Weights of a small transformer language model.
Training: a variant of Muon for these matrices, 371M tokens, 7093 steps.
Each number is 128 + 24 x the weight over its row's rms, rounded and kept within 0 to 255. Layers, rows and columns count from 0. Numbers have three digits each. The size before them is the row's rms in percent of the matrix's.

# down: layer 17 MLP down (transposed), 768x192, rms 0.202, rows 451-579, columns 48-95
# up: layer 17 MLP up, 768x192, rms 0.401, rows 452-579, columns 48-95
down451 036:132107131151108169096085072129136098118105124115135076127171120132135163105134124151123135129096141091177127113137102094128168130119119105153115
up452 048:148155120147128122112152106145138127098141105097162109120110121117120101133104107096102165123117099114130151122140142132139119106124136127137087
down452 043:149117114110129130154160154104085158103106163141097121101119125126137100092143128189106137146116122103110115112125163089128103132159124115157095
up453 021:100151163118112097116155118153167107150147141164116144115120153130100127107136093107137126175097150112143126150100134115105173144150114129127065
down453 022:122132120145099114154150156098155166166105088123093132133144166126141118127130110107116124128134131166153121162171124107117146143170172135145076
up454 108:142116127157094126138131181156151133127127159131125162153139124151132143147169082124145077123164119106130121145145170132115153134151138134134094
down454 104:134130140148123136104145163161135189129148092123115118156144154118106114144140092091150153130126155150113094118138145167117120083122099117145156
up455 118:093159120112119137157156103112132100132120123129161127113085128133111121146136110140171100147089134159138078131160128162150127116128167110123117
down455 118:123095131099152130120122123116124132151172156098122171092102140134130143109057121127149119150090159097120158112145118136150172101120098139134098
up456 126:092143138124091114127119170165110109109130133122100137136164140162191110138144138114116138133130119120112136099091105155134104157149163141122136
down456 127:167125112149086112118173150115121093138142133127131141106168115128107132129110163071062159138158144171153163151144128105136119168181122134144140
up457 122:166135154099119125107150157113109101165142084103103110128113138071164169101090162102141098106138124165114145134142127146149124138137094143125148
down457 120:120147099115154101100165150134104117133085142136101143110100114149100156121125164145145100160145138088172148090123137107174122168147109068146096
up458 030:162124134100110131102153136121126092189137127140151111091099095143128118104152172123153144113089154143125124146103126109133125126133127117132143
down458 029:139136125094094112150138149120129115143158111126133123127137133109163072128141172157123121129120077121104102142141122110151150136098133163130144
up459 055:090117122072162091129141128163132091153136102120114091141145093128122109160135137130108110117113165106141131101102149165145129110122104131122131
down459 058:123143097133124115132123140133145117111124131119126169123110172095156134120134115128133144115131083144125094103116084094148132135130139145110122
up460 102:115153102109149170135126154113073185138168109113159111137133104164125109120132159143131142137105159129139155178115128162121145140150145088119117
down460 096:110147096090110093121127158084139130115192131114154096144134101108113117154137147157150127141111164126123093143090123149148155143133116164081104
up461 123:125156140111159129147115146165114132088147110107146155172153139144159101122149083098169122094100144175134130129131126103112138116135153119161132
down461 129:099125117108106095127159073163116131162172107145102142124150093125126110112101141142131108113148140102102118156124153143113124147174139146136110
up462 117:115122112106115106140135122143129137075133103135114132151138120129117154110117129134132147112133114165117116132088076089124111158101134124116177
down462 120:133131138116135127169129118124094108157133163155109139127107113134135112099146096073128173127137105101138131111136144106142146136113102165105141
up463 121:096132082139110141143166172138130130101137126115096130118104168128147112154108118133133115114121120180136093150136093154118156106165141124161163
down463 112:107188107124162115141148106107170152083131128158116134161116140147131114112100148116118133124125169179127137108110153130145131098160121111127121
up464 039:134129096119165107155126120129148150091153147104108118164153123114134135180145138160115133106124149132158158149136144150129140123101125126123093
down464 041:172148166128100132106147113115103138143102150135148164109129134143126098142101149120133134129169130143097122130103110096139094158140135148150104
up465 097:150116117102080162152129150110104122117144125111120144138120133110103134146115121141073141104151134125083078153139088130118141086102111132103073
down465 088:122150085126124072153096146074101151121134125157127135113125107128123107115139122121123109090129154150127065122174125059164111174151101131129131
up466 121:096133135180119096120135157137105116077171097102110128136095134153136158106113141149081139196102150173133134117129151131144155130108125126114149
down466 123:120153157166127161126149137131114120098103127145136164113144121118154149128094136109094143106070109119189145131140170128126122147140145127115112
up467 117:097113117133110100135091109126120131113171108159116119130112097165127122137105160129124122123138143171163123098118135116121170078140106092125132
down467 118:143112124119112096125122127137135128163133126139099117101141133113145141145138128135133114130138154114115102115122134142128134155114147097143108
up468 118:115148152107119130112125141142120141143122173102117122122129151119145081113090112077110151140124151165136142103126198130119131090090121132163122
down468 123:090118113084090082106148129093154119120135131172102153149105149149117158131139115115122114066183105117150130112136133122116176081095116117101136
up469 021:135129156104143116118152129156157113127135132107103135141107111164109142118102165115132105114131125161107108149105169097145128155091138160089107
down469 022:149102070156114126126132146121133128157145096114130121121138128100141100106142146128115125161189101189135135154205116116133178128149128152140110
up470 047:136116151107149088103100120136143123167108163140125149131128074112088154138128088129103129114152143094115154156104139101137115121098139151130073
down470 046:137129136154117115105096113099150114114101152132125128140120095125148125096133140137152154130159150144160148114145105096130140114106099164111111
up471 113:156109131140132125171102109142121127134126141139135141127140138128144144146158104096152113132082094129148139118127133142160098157085135153105114
down471 116:118164109122097149173138082128082124089113106154146088122136125068119105096185087141147148120166123145124111143153129141103108115119113133105141
up472 109:084161127112106078114145137108131154129137148127121121127137115171127141125112128083117160195092109097119138123127136108137124138090095116135099
down472 114:127107129144144144147092179154182089134073165119155122122117115154121121134125106129164105099097137156125126118147128135124084116106125103139131
up473 112:146162140089097159140123120156128127105135146089157155132151123095134125137083123126156130142146109128111168142129129123121100108127103146111153
down473 112:157123140098127135157120171136077071113093110130130160149118141090142111096075127125113115134104150146153107126135124153099147119156080127148094
up474 034:105146169093124123139172134155074131120144135114116095135167122126138119155149090114113110105111098140134143126099123112136139141144115105105131
down474 039:120128063153104126134075106148096102136118117136098164109124117144148115116155124151156138126141150174128119137127132134155152118130129128143119
up475 097:091122144101158124146107144142110153134168133141123097122112101097114117121157116061170117098170125125151129104157140079109136134126113150082126
down475 090:116143110117102148107166138140180136130115118133112112134160131116099159135099110167115073221156087144136103131085124101163152102130155139120094
up476 033:137103146179143142111089169077104118092162153138144147107115132133133121124095098167111154133167126109118156177127148149156143114105115152131116
down476 030:132116088107165167073126093111144136128182094102118151109117094164128104127120147116117124126174148117093134122167116141130137106162126150166102
up477 047:130085189147099130091171130115129093137158101153119142142144110110103123145111086144139106118145077113084139123131146139098126099158145124077167
down477 043:122144092146151172116116170125134119109122128103082193084142106103130091114126115147131142156155125146116137155125098125151142185116120124137107
up478 033:091120130089165128121145130126109117144120130125120172124147153151121131131135104126145064145154117113133121114103144164105097126125135111125141
down478 034:137132107137146139140120169118088114143081123132127117108157193114157092118135117128150163147173096147144150126139127099160157130142139150132122
up479 110:134106152151094132170146158122141128127101124155179166130095172107157128106112120112114157129125155149100102153102163144124162147096140143158135
down479 120:152116114126117132163125141125124131136147097118095152110093110175123127130148131136131143142130109160106124095124094099096118108114112132153114
up480 045:078086090142110117152137122118142099094129120139147134098132137108138108158129149111115148109134121138119077086128143129105107116106100139111119
down480 041:144143128155110145157107112125087151083142092125124140121119146091157072142176097075112146105102107103137108115105122106138118118161069127132145
up481 111:122127122127148144136133092128121147122106143123116137150154137116155173123113077130138129133108123182103158150099145108174086094164091141138122
down481 117:165143090138122128151099152113142139148130105109108146122119137150107164115171100146126120113114128098111122131105077096128094115102178135130111
up482 121:152136084137100150108166105106135078111162107105121126132100162135136141099100132125117137143141135138089148170125177124132130115085074131134129
down482 123:156113119132129153158155177115126141111126120068128088142138135157110137136119125134138145128113139133127183133104193102109095103115138117164107
up483 043:167115122137141110163189126111134151152133129114132127147139115126091150131129137117150148121095169150166132141113186154147164144146104122164157
down483 041:147130147135134126136115120128110133118094113142127092122154181169133113126144114158145137125134150136109084140121138115114127157125126142129140
up484 042:146167106123150128154109143112147107082157145115123130099097086113163167103133124133136091107132157131156112127094128161121168093050187149120099
down484 037:154155171137141119146145107123114114142143147082100107126196148147112062139148150135132084127134104146127155136129110157114115097140130166145106
up485 113:146123114156124120118126167107105168115093090156126121111165158093122097088155136141059147138080133106096103149101105215108185137104100108142169
down485 121:161144122159136162086148136103120109080108105123148168126100149109138154138128107133145072123139179095119125087096155136070148139112128092132138
up486 077:132143108130121144120139114153107156100150133123146122123091125103119120102123154114157119150145105127116118141122120102117130110128134067136147
down486 070:128102136100132168130135154144146139125153133103175143119089116117120126093129143144157126134119087114121141143117137142127173088125149066129151
up487 116:115126126160110114129152100152129125112154103134127104141157140137146155138147129095127111140159137113154126128140130136153139180134122115116108
down487 119:142157102126138128086124151145146131131108098121166108134131068124157120095154142164149122102093134090104160136146124113121138124120158127105122
up488 109:157173149120119108116103140082137084102157118124166156114141142123120142087154180150135094132125123154188096116152162156195135102145149152109110
down488 099:129145118122155125185140137187113125158141171111146097170109104121164116109108119118151151117142127111146136121135145144104127096090110172164103
up489 020:115142107115135091162118158147126137129123106114135152097155134141123201144140154125072148164097110123106126115100091169091162141182100118143129
down489 021:165150144093120111141149156121151156141134099131146119119125105157142071149137155132140134092132152087140114139127144103125138141134137116166143
up490 121:079181155141161089146158124166129149084089130118176139147103157103135147150162164088158142115105096106123090165126090080135140118129134136104150
down490 122:124122123151129110168141121110156104098096115084124182105140132141133131090123153102120160113109099088109127119147104131123137179139122083108147
up491 122:116124147099097093129085132135139140113156134112146161114107104095112111151145089116143163143139151110099124124130117088108123127152115125121130
down491 118:169153098194131132119119142092111101139134083137125085137108130147138073140118128120121101110167116141132118116169164122147164125133106115127177
up492 119:132155145150111169086124105126097150065128116150107144157146136126148135161098147136088101121152144125137142145136144174123167149141132173127105
down492 123:137111086135098114133135107152101125139110124111087159101123125133084133126122129173136130102147120157095158199139133114113147105132091098145190
up493 114:132106141131112111116064139159138147089131103139125159129148125191130174098147156145128132138133114088131130114146172156144091112101077143129185
down493 105:141146086104102114131140118144111172124112136092118127100156147140123131111166152121100115154125150153165114101119103140093114122117168142127104
up494 115:100111104125178138111075143153172142143120133096144090166140118118116120116108123103156147122079081144127131126118132139141122154107168126121112
down494 115:141099117158107114113116103141147086118136164055097111118145128117097228124113169115166186127094110142136127139131133134122149145120140128092144
up495 112:140133164142164142111152152127191186151105116132116112167180124147155124179133154135147125137138152142135109087134154102072110085146154116130094
down495 123:134130088130098144095104122148123155107118158136119160114149122113131111134171171137123146155127107159106134145166123138179142144123120118148090
up496 021:159117101134135109117134159149124141126129092108120063137139127117086129108113129084133148095095150113097141098133129093124095161106131168178111
down496 025:148117088099141111119147149097117126126112121128133120100145124147133080160099144122116107119127097150116156120112139107135135132126157114151140
up497 102:133081168140143111111118136141086145143106112107144165154117194128149123120133124115103138128144103178137126130126149084156098121132128120100148
down497 099:096051140120133132138110132139148111162085124155135147116122138143145119129126134146171103179149066133143119146157146114111126146144089131085120
up498 106:142104164112165128115109104144126129105166116095145175131125122181132171136186145125083144101105154135111127138109124130135166117124132161147142
down498 107:114158101130120166145117146106152151125102118151098144094139126097139125139127151149146139143130131084086103148140148090132087152180114107113110
up499 062:111129131120136160152090180129117151123120143134124145122086074090090088093102147116146141164132128121119102139124090137151152114147103109155124
down499 058:152150119081102092147135115110147148133111103145108130121142114139118157165162144136117128143125089128143042113138089115134143108113134086118135
up500 124:150138112155156132168145082137099101081166161150122147099113128127161124108118124104127151120148138102130154139176109115115131108135091121139119
down500 136:170113091131117146139093143155141092126124069124131141113074166134091104147119115141110143127151129081139142120139197153076108133112139180145168
up501 114:147083132104147126119084106140138091130167137131154119121097134144170122172107142126107103090076167124155116111116120081155137135118118122113142
down501 113:103125090122099133167097134128115137091140117175125089095166130140125103098129119124145112136100134115135151131108123127147116158116178133109134
up502 114:142084172091117137129096118127166124139137086095145086139109143136105125160150113148151135142106151109123121136133115145136121126135114098126127
down502 116:092124113147139103148151126144124157137112162143147166120181117146120137125147151107123101142138106167073160141117131108097106144127156150143170
up503 060:147125127152152096083120111140073076092115153110127117123105157112151118137156154117099128133122158143124123140102132139177096115124150155115136
down503 054:081136093173110100132093139141150130154110125155149108105103145135125104107098109122115124131151115105111135085104144115135203133110110166173126
up504 121:156135137117126139113127123139132077074099150147129139165114132132156103097152085113147158091164130133155154117168111137088121119109155126083080
down504 125:100130115145111116134142164110121106158125102127130147147166103133099111117127157142127167110105117106134137162098080146102099174114138122104142
up505 117:106139113111085138142101093141161148133131153133113111129137143111118151097113104132104133076101108124126122155127095117204097093162104111151169
down505 115:138137109143120163136105145129161119121142080170145125116150130145087100115096122160132122142127153120147122135131104121104157196137119135121125
up506 098:114111141104091120079103134143144088151125153116095102140129111156173128149153149161137100123124133125111146105125095167138094102116135103143113
down506 093:121138153166131122136100160121133151117140137119147116121123134143126112102143171120089072113154131110098121118105127100135123172117122153166162
up507 041:131134145095155107145127156112143106109152174123117121156125104092087115116109138128129094166163138134168189150112116076148139126160095128087103
down507 039:156177093114122131144116127122155106132123156115140132129076131091115150142112152121104146154133143131142155149124144139138160132190117097110049
up508 120:159115114077101129121095123161111116117134110120146104100125129100094093165089099099157131105127131129110136105142134150121123124128117129130139
down508 128:128109136111113093144163153128122150102124110143140128150158144173093114127102145104117128113094147143151105145125150076130099158142143118091141
up509 112:179138106145135112146115172172116129109111102126096147157044093144119111076124142091114143151139136094169139133122134163099131103134099134140117
down509 108:139098109129102118090151099109196152167140170138119148145145097133111114158134107113159131163115124096118131126105153127127140122118172092129132
up510 118:127118137132133118122128112142094126096143122138139129087116118130079141165157115130120121109128135129102148142119095168161177134129110085126149
down510 125:152140123129109129138111119164110127160121140139119141089140156129132133148144138184118134132130152094134134097113105159144130108112107084100174
up511 119:118125124127137088115134131090100147157128137096113100082176091132161111109131136112124112114121123129134158151132105104139153106124125153134112
down511 117:122106136125169136131169091100142152109086117099110159132127142126131121094157141153126128153109106125073133108134151146106096131089149129109164
up512 125:114141168127142128072156120129128127122141145108137141116078116109131130138119156117131119124105113119091128145126092099091118141149084134112135
down512 130:125150151135150128098153113106116131146142083137099118108159077113156094132115091158138120110142199076149149140181122111122138182122131135138117
up513 092:111135127137165129090092137150126143142124128106159116128127164078137137122098139105111158093127169138089150154122120132155169150074112145171131
down513 089:138122144080146147128128125110138139136118119116166094186137093132115097140116135140113141115132128141155154101041112097096087132104111104148136
up514 120:148120131122131123130104142086125121143112126126113109121141087125110105109123077159143127118161187114146125109084146108116158102110133083129111
down514 136:167127179120156135124071145158132157117137110114134126118149144113142130125139138116099101121123177147153151148122111114163121143091127087157150
up515 110:129136157105098137114168138126094113128115159076139139129135096161133169116158110071133109109130111065111086076129175125128131122140105116116125
down515 111:149100124122129166111098116115157120160108127115122106136158119123132082115126113111140095132131139122157140110128125091131125126105101110075111
up516 102:169117154095134161082134124137153124112121132182143158144110102125080147147138141081119133120112134107107101165128145131141139163109119113091108
down516 102:107161103107151133112140118142107127116132126186144184114140133136123106139121102080151125156118150150142120083145138079161141155149109106164089
up517 116:123092083143168117122119109163107143148137134170150109137128126124095140091119140137149130119121145167150148135142125141127134166094109119154157
down517 122:092111141149140174179148164129129115122124114125125144099165093129140113156171159131133143088147127166134131138143149121119153106072107135113113
up518 073:146145108156121149101137143117138100111124083140120100120132109100120111159126130166153122088120102150133120162142138125097146151094108101118148
down518 070:131120146150148108115148103086164112167162137088136162134111133165178133155123110156130084160130169090181149138133103102129144054113152136159154
up519 047:128112140127127170118119155145093179153074140157125136104096087163147104183106107102094112108169111136071122118154144121125136109157119083165129
down519 044:094137146138154150125096119125119133067128169096110124123108080160130134121150189147139116081151120117105112154154158148111161115157105114087095
up520 124:110171156151119106147105130147146150090136116109136103138124165124165144157174133097154141125074095145144160117127159106148176144127163099135109
down520 124:118089141147118137147112099118083118139125128170128111150117147152159126115135134123108161146146094087156122131092114101081141119109122110172111
up521 075:112130128116140154108154140110129143166131147129157161190159127126176105126081156138107110163079125099139109139169161109142084107100131112126143
down521 069:087127134113139112156116133121124158107156154110113106127133135167134139192123168113125114133115140111113115060103121121094135121095151111136157
up522 037:111110127139118097135136163146145147121182124072127140130137115162135155139130110152171109160124135179158155155108126179165113103140154135120133
down522 036:163113092071083152147117133131109105168134106126132123101127175158118063153130142143148177139158115114118142130126122083121132133187139089159158
up523 108:114155107104129112138126106096117154129132118135146108110136158122093168112168109127112086139080072127114118113136099133166136118109091135153126
down523 108:139116121168080143056113138118111118171106087105157144115146112125152141185132139123128123121127126137108158113132084155071105152105129097109121
up524 112:121148133132118141123067097130157143124159078129136125131143093086130107131150165096130134108158115108112128152093093148108119080132123133141135
down524 106:152142122133138175160145109109128158145159136142135152147150131097096123112138119140122141144120116097144078122141076127149163097073101135160127
up525 091:137145127150156106130141123127129096155144143114137154077142120107098143083109181113119165154104124148121080118091133136114143094139084097097149
down525 088:180158083147162162165137140112128097153122144176194117083109119132167112160104121149125133154113141144092118137128161115090122125096133088129126
up526 114:127099103125131131120135141092121093128196110075120152161107061060106113163126131134124149127126117131139112125139117129089075117135101130114120
down526 126:103107161138107114088122099079129155134154147159106102137124139127149114132137145140102122118108153145151152133117102174132145148135136144153136
up527 115:123125143137094097134151116127140099109125131118077127117123156133186147079102106150078117167155096186139147139099157118096111149123152112105113
down527 117:115126114184135122162109147080179142137131130120160134082112129120164117131136169106088126109166175135135147098090140157142164131134136140119106
up528 046:156152114132114163125107151133130105133106110119144134140117131092114116124118107108129122105125128104128108173153146132170111121110100077122130
down528 044:094097119105093107153121097124116146144151170123160108098139152168132126152110133145117153133166113123133170117129120139123133157117146169164147
up529 072:158113122156111111132153161163131127149183078160149099114114093131121104111104125119090150093124133157095139087141174141143143116131146135099099
down529 065:123105102151126114151132218136126129116135098127081109068067146106163163129160127132131134102111112164131122138148144166146156133086135103175108
up530 066:152132142142122150143091156153107143108133102116140118116146128164098149092189136146121159097143112110121154106141123114133112123113144161110160
down530 060:149116130159116120139125139119105104108152096136113153112096119122166104107134150089091164138128119100133133081072137124122146104157162102147091
up531 119:126091076115068121142108107141097120143106111156136188155186138131117161086084142193122134105109133090104122121111132106111127129112121154149119
down531 120:110177128140126147104104158143139097145137128129163121131147100158102171111140111094148171108112127153114146147159132115135120178125124150149109
up532 123:133138111090128109148108103116101124098109075164101074136130135208109095113134120127094114102139161119115092153108119152142166117152129093119102
down532 125:110169178152108175156120138145144136147164090125147147139119108107144120181159130172112103153174128161099116092133128132158133119122115137173139
up533 103:128056118136121123150125108130127118083108159162147122066106152116113116119144144130126110098137158169085125122154149121122150109133130105124135
down533 103:088109121147135118143133153144121158120150094126136145138136092112177141142123096123112153133107132110114097120160126142151142119106096131065114
up534 099:103090106105076071094141158137134088152118132129123145148133153085142145102083098143075125132108099101141106107101123129125156127135114120138148
down534 098:100157108109115154087103133120114174136113127133104100085119111159142074145170164088136120105128154129105074147115096125106154125146137130094184
up535 123:133140182150125133165102129164133146118149132170130186151152144131105096148092130110096150125115132120111155124146154121190148155183137092151158
down535 138:182106103128096177169132143129147128158100087120104114094148135095149151115082107147139150121092107128111127087142098123110120108157079124133131
up536 082:122142154149150129144159131128123156110116107119152123138086114119153146116136109139130082099113150127146141128119119164112068163165152156142137
down536 081:134150128095125079145140105117176129145146170124108166106130163169106142129110159140157136160141156107147107143102117103155151168091111108117168
up537 087:116136134115154102159117119104175128169127111150137086150126161107104114141145103096126121117132130114104123122114160164137119100153125107106090
down537 084:112092115130156118151113109084105135178144092143089125123102160098097151124105169134126121138139108107129157153099115109164143154103118142150110
up538 033:134120136154126096055159167108121120120150150094146172138134110133173158124150129103099133113125102106139123127060146090120150116126184114127088
down538 032:132147100136112127113078139125118106151124154111132134113126126117138130141152119124124110135151104156137123091148129097129137144150112149119119
up539 074:101129183095156129122160134140127177166157096121155123135137121124121148113108123115088115117106150141094128124116137114126141132128077167080189
down539 079:106148068163108175107144115117162104138111147173130137105124125097143136126192111139121131138106143158126094112109137087149131137123141146196063
up540 122:117122125137118138127123140140119131142141100137140139127164141159164154133111155123128148118113168169175143071149127162140122123125134120157143
down540 134:146080175123157114087113143129092119085141088140121128134147128125129134143149178076141147071115102081155102151095138112115122145131154147160147
up541 080:121175116176125117113154119111145118117120093157105129133088162096076149122133145098176145119132116119117121168120110122107168148128081134184134
down541 079:139127153117148094083120158123137131094083109128113135165104157104127177134103114101147153124107131113087082137124119110101112111144079103123122
up542 120:133149130126161086116105159090113129150102129138166147130088129128139158078169137154156139140173098078121161170135142141133176113129163063135147
down542 126:105140164121132144130111167122109126070133146123102150102080122097139143197143131135120113127138163148074147112155134142141099092104091132110160
up543 106:080137140137148116136166148155138127133131117145119115088131167135148162106122125149190119154139158095173075150122119143107128096080154105125120
down543 105:108127105110096147115134108117144119084113116119123149135135142149159105141107096114149156112170098062109140126150100145136173086133102100148129
up544 071:107127134060097107174140142114135103129146115120174139106121126158115098163143108133123135107146118110133113112123114137104127133138097135154142
down544 063:093090116158130138093116126150124129076161095145157102118110116099108100072155144098083154122154130134133121123111138143136137104130139112100093
up545 073:148111128077117132134152133113193128127137129160102117129166112112088142137119103139151127144141153145154188145108108120122105109139083120131123
down545 070:134101110156100128121108103135191132125098114128171142113115112155131156175149144178120170110089115131103107144120158104141130154127100110138156
up546 099:147118117133143120126117116184150086096127141135100113118114121133149130104141127114148133078154162135161165077147160097157109132129117074154108
down546 086:107135154144144161095099138125094130122114140133158113126129108122152141098065109128096125151111133170171150117146149077119111133091141168103129
up547 117:107105119139076140121162127166160125127119133082160126146103144100098172097108135138146158140100137127173136131126146127097158130098102137121121
down547 114:121173130168120150153161148126118109147129131144166147167128056119145149122124158153151121117128128115155123135128135127116154182109142138108134
up548 114:154148116111137119174135132098097122091114094161136145128110100142119155125149145142122128101121095106090139144144137110142129131136075138175138
down548 122:147113119117090093114132081122111043146165101118131137144084150091143127073144123111134134148115149103140127106133148098118147152129138135149155
up549 046:110168122101117164125089088158126114109130099137142152111105116164133123140146137131084074110096121130077070128136164123143102120100122110158132
down549 041:124100103131074148146186165127138118125104130171114117124092115130110130150155112117142161125078146093132080106147148108123129145109118117131145
up550 090:123116160151096190131134112083136136166127121125097111158163102110153138166093090158141106137130127092152149128084126115180100141106152119140146
down550 083:090131105134125132190160142157127142123141105142137151153109169147129159128118109132139118131131145172113150104090106113097070131132163122152131
up551 022:142097099159125175145156128127099102113145129127161132136134140100190152105158119124153190099119134151107159129128124138105120121170145157100136
down551 022:128126158162134127165111121123158121140087087123123121150129161138159122136146156115147105114158114096115149114104158127085140121155172121143162
up552 103:124163123164133182133106134114141140126090170147100102159112187114109119132129155133119126156138108125111101130103101156128123139138130086098103
down552 109:099135171162126135138161137121099140120073145110110109105113159124115129122118135126099150117151095159137136135101140141162131175115172134154107
up553 117:142074147126167092126109139119151148174109149082129133154117161125117121139099102118132147134146148130115118152156149168165134132145135131113138
down553 114:103146126088145091091167204113121096142118117133130107150150132095087153151130103125106122142141174144128102104149133074150150126124124144108138
up554 022:099137164110111116129126143109117171112118132121142120138125168153160119107115153132122144156073115113147112110142128154130104126139137098107119
down554 022:131103078137175153122144132113144129144118114115173116128147129108155111144094136106164102162091093116120146127171143135124128157127113153159116
up555 108:167145134096107150112145129113126159132159112145124148164146117112136102093115123145141119094150101134112111107106116112110112142159155124109151
down555 102:129203112136150106138120101095157141117127094115116133121139106172134118142078101107135137137144104131141109148133144139137118106116134099156113
up556 128:115095119135139143167129138124075132115142148091109154106134116156109119147133166169119119125144100083168125159142096098156109123125155132136091
down556 134:127148106147105147129118128139109117188105169132118111116120155093106180132098104128130161153156170144130128114132137168115138155119097137140142
up557 028:113080112133142135071074123169111128159137121084135133132157079134130148088127135094103135125102119128115124118169110127138079142089119138181187
down557 026:135107098118128107092132156126080132161140119110155166126134145122116091124118108110141124148127170115108132121163158162118100091138113098116139
up558 114:154143154152158097142106135113126109129120105132143169158119119155122112134178172117107149147126100118126108135149118118097138102129155154141116
down558 115:133100149127112119133096105110136179127119098139115119142128134153146123146151087120132159169152133134182146100161159140126141088113117137129146
up559 033:132126133139152128089108155119149124123173129108148193173098125144124130125165154141152137106125141119110131153092116106081093121079144104145102
down559 032:135125096113107124115101143145117119097116137136105116125173144137133112160093106091142133194163100122099118149155100159145146105115096161144115
up560 127:128153140124136128073142100119137141111090174123168100147136143141157155117149111070074137124116152105110148129170124153112143125100143037157097
down560 125:106111103092134103126137136120117139152132105175126129128084145158086162079128084147110097080138138150136126149139115137118123116121073125148141
up561 088:131159106144108150132103130112106140167154169134120098162101211107124141093128119112120133145127139148047121126143114127161118118099125157120154
down561 075:100165141110105106134090120127135106129159142114160100155129146141153125087146155102128103138186130143141147108093127134072109135133114113108118
up562 077:119123084146157082128140116147154139140164125118134099096138145094108098110144173128167118150090113135151112138112130120151116119113159146142111
down562 066:094128130104135170130110126170104145161138135117150159122144138114132116083156138122136136152142175169148092149152109135105144148118140137165133
up563 112:096153132154138128128107133134168149119132113143121142155128083138142168123124141123145136135113157139137146074108098149170071120106133142159126
down563 112:157135153105113130128140167113157161150157116124140111124089137134138104140115180173109120128156123123131074128163145147124155134146099128109132
up564 099:135092096134132144130140121114175142047081106112135112151123149073066110127113150167142129145099135107136122110105133131103154120136182085128096
down564 098:137166116105126104102123049107167134146127148111103120180125156106108126139149091090112119105093144107153147154123075117141109098118167123135166
up565 119:125151143109104147137123152106141159075100134121130159133159157139122101141136101137112110159175152115125141140143105160145144129112133137138122
down565 117:140160119127127112107118159105095153125126145149171159140088155167132117138131176144119104112122127130161151154147119139086150106122140133097130
up566 114:114118113098103147116121125135131127085111144179104091106112147121091154125164133176131149138047137127136098098129140168100085127151143174139141
down566 123:164120131162139137098137127136093083126109136126126127106106139114151116143102093145116142121097099154145090158147148111147137146135165125119136
up567 127:107150151153147124142140115100139122135135146164152100118148111178114117102152164112123133129134136077090139113135142121114166153085106085122164
down567 128:077133183120173164128133142103137146157148161096122105154115140139162134139163121119155132119155141129127123125112164100063144121120087120158129
up568 134:118126138137158058141124128144129128145180138111125125146102162129111120153147126113130114130123128096134163114112153127160165165085103093121080
down568 135:130128163154145175102181148148127118127149145146120098133171108110169124178162157105144159143061170124144174118103136123150105161121129101105121
up569 123:162120121151165139072134132128135150137173110155145147140142132117111136139149152132144114116157203111132133187118108098179103175153121117121146
down569 128:154101114145160120120140144122160123167126146134134121152140099159143095149153136112134143164178128113140125123119124104138134174143099143141121
up570 109:158179112170168148123160145099113127100184134141121110119140164162153111113095117091126125071106121170120146138154142132190124119150138127148135
down570 103:108120083160132136089117154126148082162151102124119141104148131134116097092148087126094098176162110125096170117088113094172121148142158167138130
up571 121:131123128088111105120128155125152112139165078076114169114172122136136127118139099126165099177121163161169062158160129102118146073106111144156169
down571 119:094125141102118118120106147083113096169117154164149118166162115112095140161152136151115138139172119147165141087138112146133097125108130190121105
up572 115:141089105149105120116126142123169102119152134091137148163131131087149122108143122127125141101110127149161121129126107143157106150095135121130128
down572 118:142089109096088154108089124117105126143145153066122166148136144142129114158087161142156116156137119129167161127149150123123151161126084128132156
up573 125:078142138122143155137100148124115157139120162106132136133131169112152100159099100122112163143134125101115148119141138143158151093115090105124163
down573 121:129172122126142156139127103083118121118115190101135123121128133155141161113113124171156135143160139125098155164169115130127132084116122150117159
up574 109:109138150070139149112103125150100147114144154119156125148132101118083116124145145157108176099110112120120120135121129087098107110109151142122095
down574 113:077154117117088112121152112120131144125119131086118135141165111129111114144127179112133151120118088089166128128160153133137104131121117146115117
up575 121:103135159130108066133140119162126124115101115127113162060120119128107138126153119184101159151148109147085116080171123132160143100119133160103141
down575 117:139123126155138086137181106138124125089142166118116133150125062147116140088130126112120135116125119134134118145118133103141126115145144106160130
up576 123:120099136111122115169120156136077132106100116120127116164153059138135101158155150112087132135116144092153067145146159096140162129122167119102074
down576 120:123125129111137125123084123083169100126135153132146125114131103111121140122146137132111125174159102115160121164082121129112140100143163111160102
up577 111:151153154096113111112141157120094119115132135138141119101093115132117153151170117091156116100085119103109099116077089143082142114127151117139115
down577 115:149124136134137131127111124054114154090104148144091154109139130127123116107131138138134117143162118149140104119154160097085119127092132139136095
up578 078:118121096147150112112157123131129061121138127169128059117086123098098127130151159102191160118158137127136098158141146162134087181147130128122105
down578 072:128084125128077134101097130102113111114185148143147139128123115131134121113115124125090158114154117084133118125134167132105109145121113153082153
up579 094:090151136124094139118138131081079198112175136112156103139121147090143138153118138093144147116103166117117076131123103160153133118157095178134116
down579 089:144129117129162129102096132074140134120143088112167115098169115140132088144122124133114140140151115125137128110132087130134130129115117115140145